From a checkpoint of a small transformer trained on Wikipedia: vocabulary 512, untied embeddings.
Each number is 128 + 24 x the weight over the matrix's rms, rounded and kept within 0 to 255. Layers, rows and columns count from 0. Numbers have three digits each.

# up: layer 7 MLP up, 512x128, rms 0.148, rows 365-389, columns 0-127
# down: layer 7 MLP down (transposed), 512x128, rms 0.143, rows 365-388, columns 0-127
up365:116100099104138149086107086114135164127166072139170146108112142104141131084172152123141125064113126136157161107141157080150158130142172125076149121148109106115160108136114141172129133143149088110142136113137121120117096125096120118113129149153121107152126121112101118154120145110122127132219123099108111129168137129104129127166140121126170125127144163116162122097145119113152125134111
down365:170114122130124093123094121112126105135164113081097139089122139161111108163131128131096114169123135101112143130080093161081159103101104158193157099085147108155104133138118089156120148133164134110165109162147143097122117125142116137110163129133136148135123099168132101119122129153143153160112128116137175111095091137109157133125150126142125141084125092099120131175199137148118112149152
up366:121165116134125154103151159150149107095111138114146123125115098133121064129093126141140154149156109161099125101124102109143159119153127150149135102144111115142150116072156118161082115130104108143163114096094134135101086129093130146135158155148144154152134154121153114177130144146112116137106115127143136146161145088156139157128123123153101122136127141145133126070104132127161109144115
down366:133124089122153145128113138147126141124166126098126136096111187111104119135110130108107108117117130089146148134111103118142162152112116140103117128125124090144113162121112122122182137117120179124140137138100132074136139120138141156118148117123095160121135179083108170138111129122163148112124138142168131112076134141099132145166120145083154103117111096124108106125114100125161149145137
up367:113093123133107140132107147170087108081167118178125130139161118112070096131111118152133111177162138146132149155116127106086101124139127165141104081145125119111148121093134128150110123153154140132097099134125121150121138121125107104115133131139096081144148099152121137136134130135125101132108101110113156147141113094114145126129132142138130111097124129140124111165138109103168170128122
down367:128128147112134137144115116105126133130202138167147092118154103127116146126132121113160116139143130147132127175065124122123107114111107129109109151130108166149112115130134160116137111167143141114131160132148138126123120117136117109155139119114145119115136147143145089134104142141156139128119096138132104103118138142155127123143109114127124094127093132118162116157123116119116130118138
up368:105139146135169103091140101159066134111135135129107101105123164088139128131156144146158110103126114094092120134138138155155123120078119210154126125133136131110141109163113113140125141116113123146150188095154102118112126097087156156101140135156049122108195120117099123130125128145116169083132125147141123142098115119134138138137125125162119147120126136123156136122123128148108139172113
down368:117124127142119120146140117106130103126165109142121137123097113100153093106144077115095156099154097158127120100091145143154124104147124106137101103087136172143135124103140131120150128109165112140139075162138088172148175128128103141215095136132147155146109134112140154153121160159137104152120155112135151137131125117114120104129163136114093137154157119142119101127090092057125134123148
up369:119134116142123136163123111151104135138150161136158082108141121176134061121138120138078138111182092131130107129144130127115129114143106150088136134115105118126148097162115086116114130179098094130160122071124134111131137150086145106154133140157070155099137116095079152116140125119126108152139105110139144153106112097113137140099131192185098160140112169131143154112123141127184140127167
down369:133167086166128132147146095109136124098102146067078104143113122120128138131121096143137148111151132134106153125128127164135111129151136090125135155113185105134121107113127132103103152094131109133125113099159149105103114140107163183104089091153145128132130134167107156151106085160123134110135122147105159107119101136150128196149109098168171145144100153170167116152138116084161076150071
up370:121154119077180173151110151123104107142144113126125126090137153127100120133131161187160141122126119155108098110144124084130165123112114196103128148158077124125180133150132099104125138126116098121175135106113104118078122161129134188119091132148102127092113141101136128124189145083109162112129136140139154107131148109122163122131136157154127073079139153130132121099066136133135111131137
down370:117064115170117090112132102106095119084108086175147114095101114107117121152151139137141144146130107123114093170180155141132115153138137171155142123126149124168139145126114139119164140164145115155164144117146165173112134141108097151143107115112120137131090134084108136092131166144150172162168087103103139158094119126046111121137113118172130092046121158118101162097158135121147149094131
up371:150123131155133167125077181118104145120136156127147156142096196100128125095152140131163155119116135143138150143119110120105141117153189099081161101161091142086164134159127102070131117136161125087143140128114128152100131125134144081117127135108096112142167111081109124142131120096128132088154134163147178122128150126111140157155112126149123091079141116168114105118108124096077137120073
down371:152140142140135131151147126119131145137168120128105116155130151137131108129099152133138118121146114141105141119047111116134120085145150119147134131165110154121123125178168106105117151114117164126131127133091125111123169149122101090136131132110125087097147102123138142158123145097087123134106107154110146115121137132119155137118139087174139110144133130161102124160109124104082163116104
up372:135136147143112186125168112120106127135146123154114130122089132117072110127125141137126115139129126123121146132140116122119160142171141144136105116149125090155156138113143125149145128130138105091140162132097127163140110123126093110106137126094136121113138105134111121118163114132148132135162087129081111181120109127100088119106123137149150128118108160135148119118088099123143154116128
down372:099156145147115135114168148144130117118153120169111125128148168113155136134118118125144127097109136126095131107157154116143114134124152115128106153115120102143106134124147098132131110144111173122151110120170099115112134113121156163116118137102113127126102088129116155152126103132125095121104179113161138110153136185117126109120115147127106131126148107111107164132111135113108126106149
up373:123112159136139158110127142083127061094133150139138094112135179122130103111110150122179148152099124143098169173140149132143164145146142154090129101117151095118125108133158138117101090109161105100102156142110142110039160173136065094154138134140122125128134110117134136153137122141114130112119113150123144139121137115124137177110124105132195121066127145118131077065131117090155173098155
down373:136145131143129144105117132097115141121175110133166094173096148108152068113109092100130111125136114138125112139079129150136103165136134109121139126137149143109160139142154133167134148137182116097148124144104159124071120124136119124159152090156093114149152132137156084147104122142139175144118137146134146121136145110154105124120167161105157118099072076101134142110131115113126126106124
up374:103149127107138147117127129149127152128122129104191143119080140149137136130086143109115153123132082174157145097135125098130141113107138106104152113175115133144135117134148150145108100141124129144196143126108102104149090170102091126094096154125141135121132116150116118173155142150117149103116105142116162136154147117123133111134143125141138124117129116151106106103146169118143133137148
down374:115108126144073117111128099130124135122167130152127108147157101159116124144164117153140143125114121147113129120113134167135103114144091122141081130106151129112142124127138148086142157101165129121112106131140169163149143137117143138158148141115131118144101126109150122162105162148111113135128131144108121128100128150105142122103142129128115105127107114120115130131112113139121132143123
up375:097141158116101115112105123112134107127116127148127088120137147118120115117174146135152100078120128132128140134131134142122111138113139116149137087139143115128141097105130112163137117094136122132114104103166138114138112114118136086168150180167136133150125105088075141107144150110182155111136126155125147120140108156095133131157132163141146092132162106143127113100127116067131145125138
down375:107176177122111116126140122173134132107146132128149124096133124133119131121134105117136095141123100100111142117087149131131108144141113149156103179092159126168123159144124154090138112141096143138121141152113133150116132122152128128122136112146088164086119152140149129084102145119117133145113151133118137132084130105099141137104134106132122117173137138120123141107131116161103140153090
up376:139153109121153148097106167085114117148133117150125131140150156112138130095133142109113146118113092155146148122123100130095115161119108162070169130124146128102184097118105113113165174093162088140160154113166118086140125109102086161118111104126102111141155122140104122172117153133134151118120083154130130145138116117167169101130119108118080106126153131141132129139153147115098103143142
down376:113140172124121105138157157132137106130159125134151136153160132156148143160117133126104132117100141121132125095036150097140155128157139114141128138133151150119129103133105159093124119125165106112109108156130133125124148115119146102135124133125109140068138080127125113124145111151089106148106118141111147153129152127111110119106126107113117131155146137118150102151160114090142158159115
up377:147092093117142148123122115095120160097178159138151110146124163110130143144126111187150144102129159133166139094156148086124097156131105117115158134116151144091121104135109093125119157126149119142127138124148150077128121124111120158105132125129124108115173090145158097106147134133066163120106087133153098105124113091139106135149109119129141125113115123159130112077154194128170083117109
down377:107183115170108098090168160111113121122094104127165097116123167164118150115108142146087134157152115122107130149120086103108132129129134144114123154116091116106119122146138119169122134142105150093114116107149091145156138173175159126173152131119097110113112117131142109145119159124119109167119083116137175136106123143133107124101122121120143180152121151142111118195106100127101134093104
up378:124092137102114112085133073143117133120120169128174173116148151138148105116132125166156141114145077131133133091136123114138157114155161138108116132106154094104129096090120135171146096154143174104115156127153104124121116133131118132118143110123116140146118151126094109167141110189167095105107138136145114117139108121134139113134093119145132123111145100140113109108125156148146123121149
down378:187114144171154136106134148141118151101125105117149134086131129103094149140152115096109099136111141152102143149130145158142103110111087128142091141145177109170157148159138136120132137083109173121110084094134146129112130132129110135127154111111143134135100141127129155110108109121142140121121134110127159174102114142125167098134131126129077099143130100129159122148153143134109132130107
up379:122118094133136184106108115125121110114112105132110138132113119154114100146147106179150117111088136088109147064131129105096143132136134105107096118132138107109169141133138114159146155147123120103110132093151122143110118131076177120168151154114154160120118104118112101162112141146136123130150116142122106132069123122142127102130119159137124153142158130168115145147133137114109142154131
down379:121111121114154105090126119140154118128139123129122131102122115151126140110119142148130116164136140129178121132211168125104111131110136121158113159133142101146093096133100117137128117122119142111105141124117134134146103153127120137141110118160150113126111153132143147104115097141102133128122113104188124143146099161167091122111121109094148124153128124125139149133127149115155095111133
up380:136107115110164157127095130127082116150150099120162100092162145057109115123114172099110135124105105168055100112137092114087123188132136104089165111120163121113177088091121076173135134105154086100126110116144142127102111151111086078167155116168033119171152104160106163176117141141159168116177134121180078171113135111080131110126110161148146107143112158087116069088146199100117136125130
down380:114128099080134140129133101165102116128184122090120105126126137105143119125120133121148118154148153157097126114000123118107134167138156154105173108100162129081111120126096114135111141127168149116113133122137179117120137131109127111141140145191096123140144107147122110145151144115142151113137103134141115144108107110115106148160153164160139130154099153108159122057121157105147133149129
up381:080109087157131138126126157152142153074144103154126110129114156153122119118063156166183132133095074137102152146127105115144132124153149149134109122186122114113173122112136136153102123139133094145112171131123113097099153148088137076163167133121064129137140113114115173165112139103156158096127111158130133126135099146104099122152142132165159111105111168159116132137125120125118151092151
down381:109119118090131117129155140126118104131093110094150134110118134083099140111104090148112171164118152129115093109128091111124105121120148072120152155137199157159125147134145121090135168119086120095142112166142111139119093114149139177119127171130114124138133117155149135104124148124142141119083176144172181108148076131136126101123111084146137135166142116119127150153149153108122156152069
up382:101092059130168170123115100147126130089153132204150101143118112109105149119164119124112118145129166133110175143133108132127152153116151121136116089088116100119162103103067163094115160162141112090151133128171132142114121117142098128146103150150083112134116055070105136129120150114156083107162148138137106142119097122109179092148156104119086168136159113094163106135113132150144113130130
down382:150109106136131143085124132118108135128176136181163160124202100098158133135108076117080120123137136086142140165088110149124143124123112112114137122099099118134109151116137103120085155087119142141121156066133125115169168143117119110125092172132108123138140148107081106133122163143132095075126165093122149168144143146088114124126200147112134120126133127076115115148161118137151198166108
up383:095119137128133108127122150086129095146133148155142063102147181153136131103117163167131132116114107138102161143149140140107121124147117133133133067137119116123129148097121113081126125169159142135145136153149127101122159158114126103125089110114145114139098103099140127148141122147114105164165085126159091146116103127122154106103106139135091127098107148126115145117104129104144109125138
down383:137161110140146126123138159126129103141105117058114143127102166148108146146112109109122138112115132114089139106122128156141159130107121115154177095125126136133122134125162150123121109120125122112137156129136117104131116112153133126135112114101127126098158188174143118143107087161098135104098139155101161108110127139118142144101147124146173129134120131126146130102103131124130159151117
up384:149110137089130141141141135121100100068089134143132127135145163128148121140136095097168140154082114111112149143131113123109137146124132127135127103159151108130124114118119063100144137087123132064125106075144129101139143151064131128117149176155153125139141128115073162162117125120133124147191128139088143128155070138112143130134136149147145116085130112147142145123152102132100126130175
down384:143153123170086117113126130085151119178139160137127146107117098080132121093103084131115110129123116139125131079112145137104125108117151135101139117060123085154148121139152171125121137100160164148153087143135106130141127137108151116113144148151142131135089185121139186171149127135146097168117143102130144125127133100121108109113133131115126090180161117116094122158132129120118142120137
up385:093122152088146100135135085125145108129131120142188131084129130147122143128142156165100152077139156174116110137147138119148141113123157128109141130142104115099149115097119145099154107150162105112091126110113140146130097119114161108151125116140100148100110141125117153136192145094123114139149108138135131104122106074112148116112141152164137096148151155143136072130114100084141142156168
down385:137165154151139128127173146153104104143122131134151088163138135117142132160130159094109114138149103111150115138168115138127132146118134125136114107152148114155128133122113122086152051140158121121115178160145115151120134129105124131139120112160124085143098130110167108113112161126107131098097123121151168125133149088132045157088114105143115112127116136138133144116128105129150115126129
up386:141094154119134144127130161156144094145113145129132145129137148153137121148148114125145108156139142096082128100131137144106150151126163097120105122128154120117163100099118145148112097116099130084140109072136107105127127136133111123112127149162144151129124105086122111132127136129126117140121126157147117171145137143154120124177104137127162104104128119106108131127064115138135148141139
down386:142151158142141129141123113126138143120114142127142139127127085153110134116106166117116108101090113147123126128175134126152127138111121141119162121126125118121124122136119134139142132144112109146141130166092134110120089120091105136150155108127117125107137159108134146139147116116134135134143083126126126172136120082127126123092145137128123137140141123150138119134162143130114145116076
up387:149151097121119138142115096148137064132111164152124128130146124129131094092177129139112123129141116125135123135128075086105111095116142124093147142080118136144113104127077138120152113091131105146160145101148104105093112163115124128134149151138136107142147145130090160120182146137156126135173121142165175136128076092126147148126088176108117109165204123112136121111130094133126133137116
down387:114137110111123100151122089109139201105112127129136139107114120142123106154130142131169117132131131144112167133169131124117150168163130122108155145112107119099158127143151105143156110145115117092119148117112109072126088134151129143145128094147128126100141135139132129153125122131133159071164122053180086098140145160112166171086135104126149118123107139103126165116132187138137087102105
up388:113086127119174099142122157129123139140116139148114120109140118151155110094104118152129156156124139157135093121154131105129181112110139141094138137155123099108128111152108136095128118114088116124122143088120122147156101162085096119147150153180115123173114118109117122135141156116166143146131134137142139120126159116115132130117154143137173073162094154161143108148143119103120105108145
down388:147131109182152125134115111123111142142136125149130110105147144157125137119096145098136135146119157114148131094110126115155158145069092124141095114145135132175137144103105142088138146116125134068073149142118116119130138159122116094164113104153143127077120088153136133107149130124104151141132135150129159153124089135122109157135119153098132109118127082107137105155140123123115161160111
up389:101096142092147184092140124133090130158106126127107133115116135121066151121137134134140112122156118129161158101157131106177121105144148090100146104168102111118153111110108127160193135152166106106156148154099132133109140109151133117107168130161164117136199137152119121138130144082098144113148131100104100129129110160104121153162105165133110103081145101142082120122153128093148122157136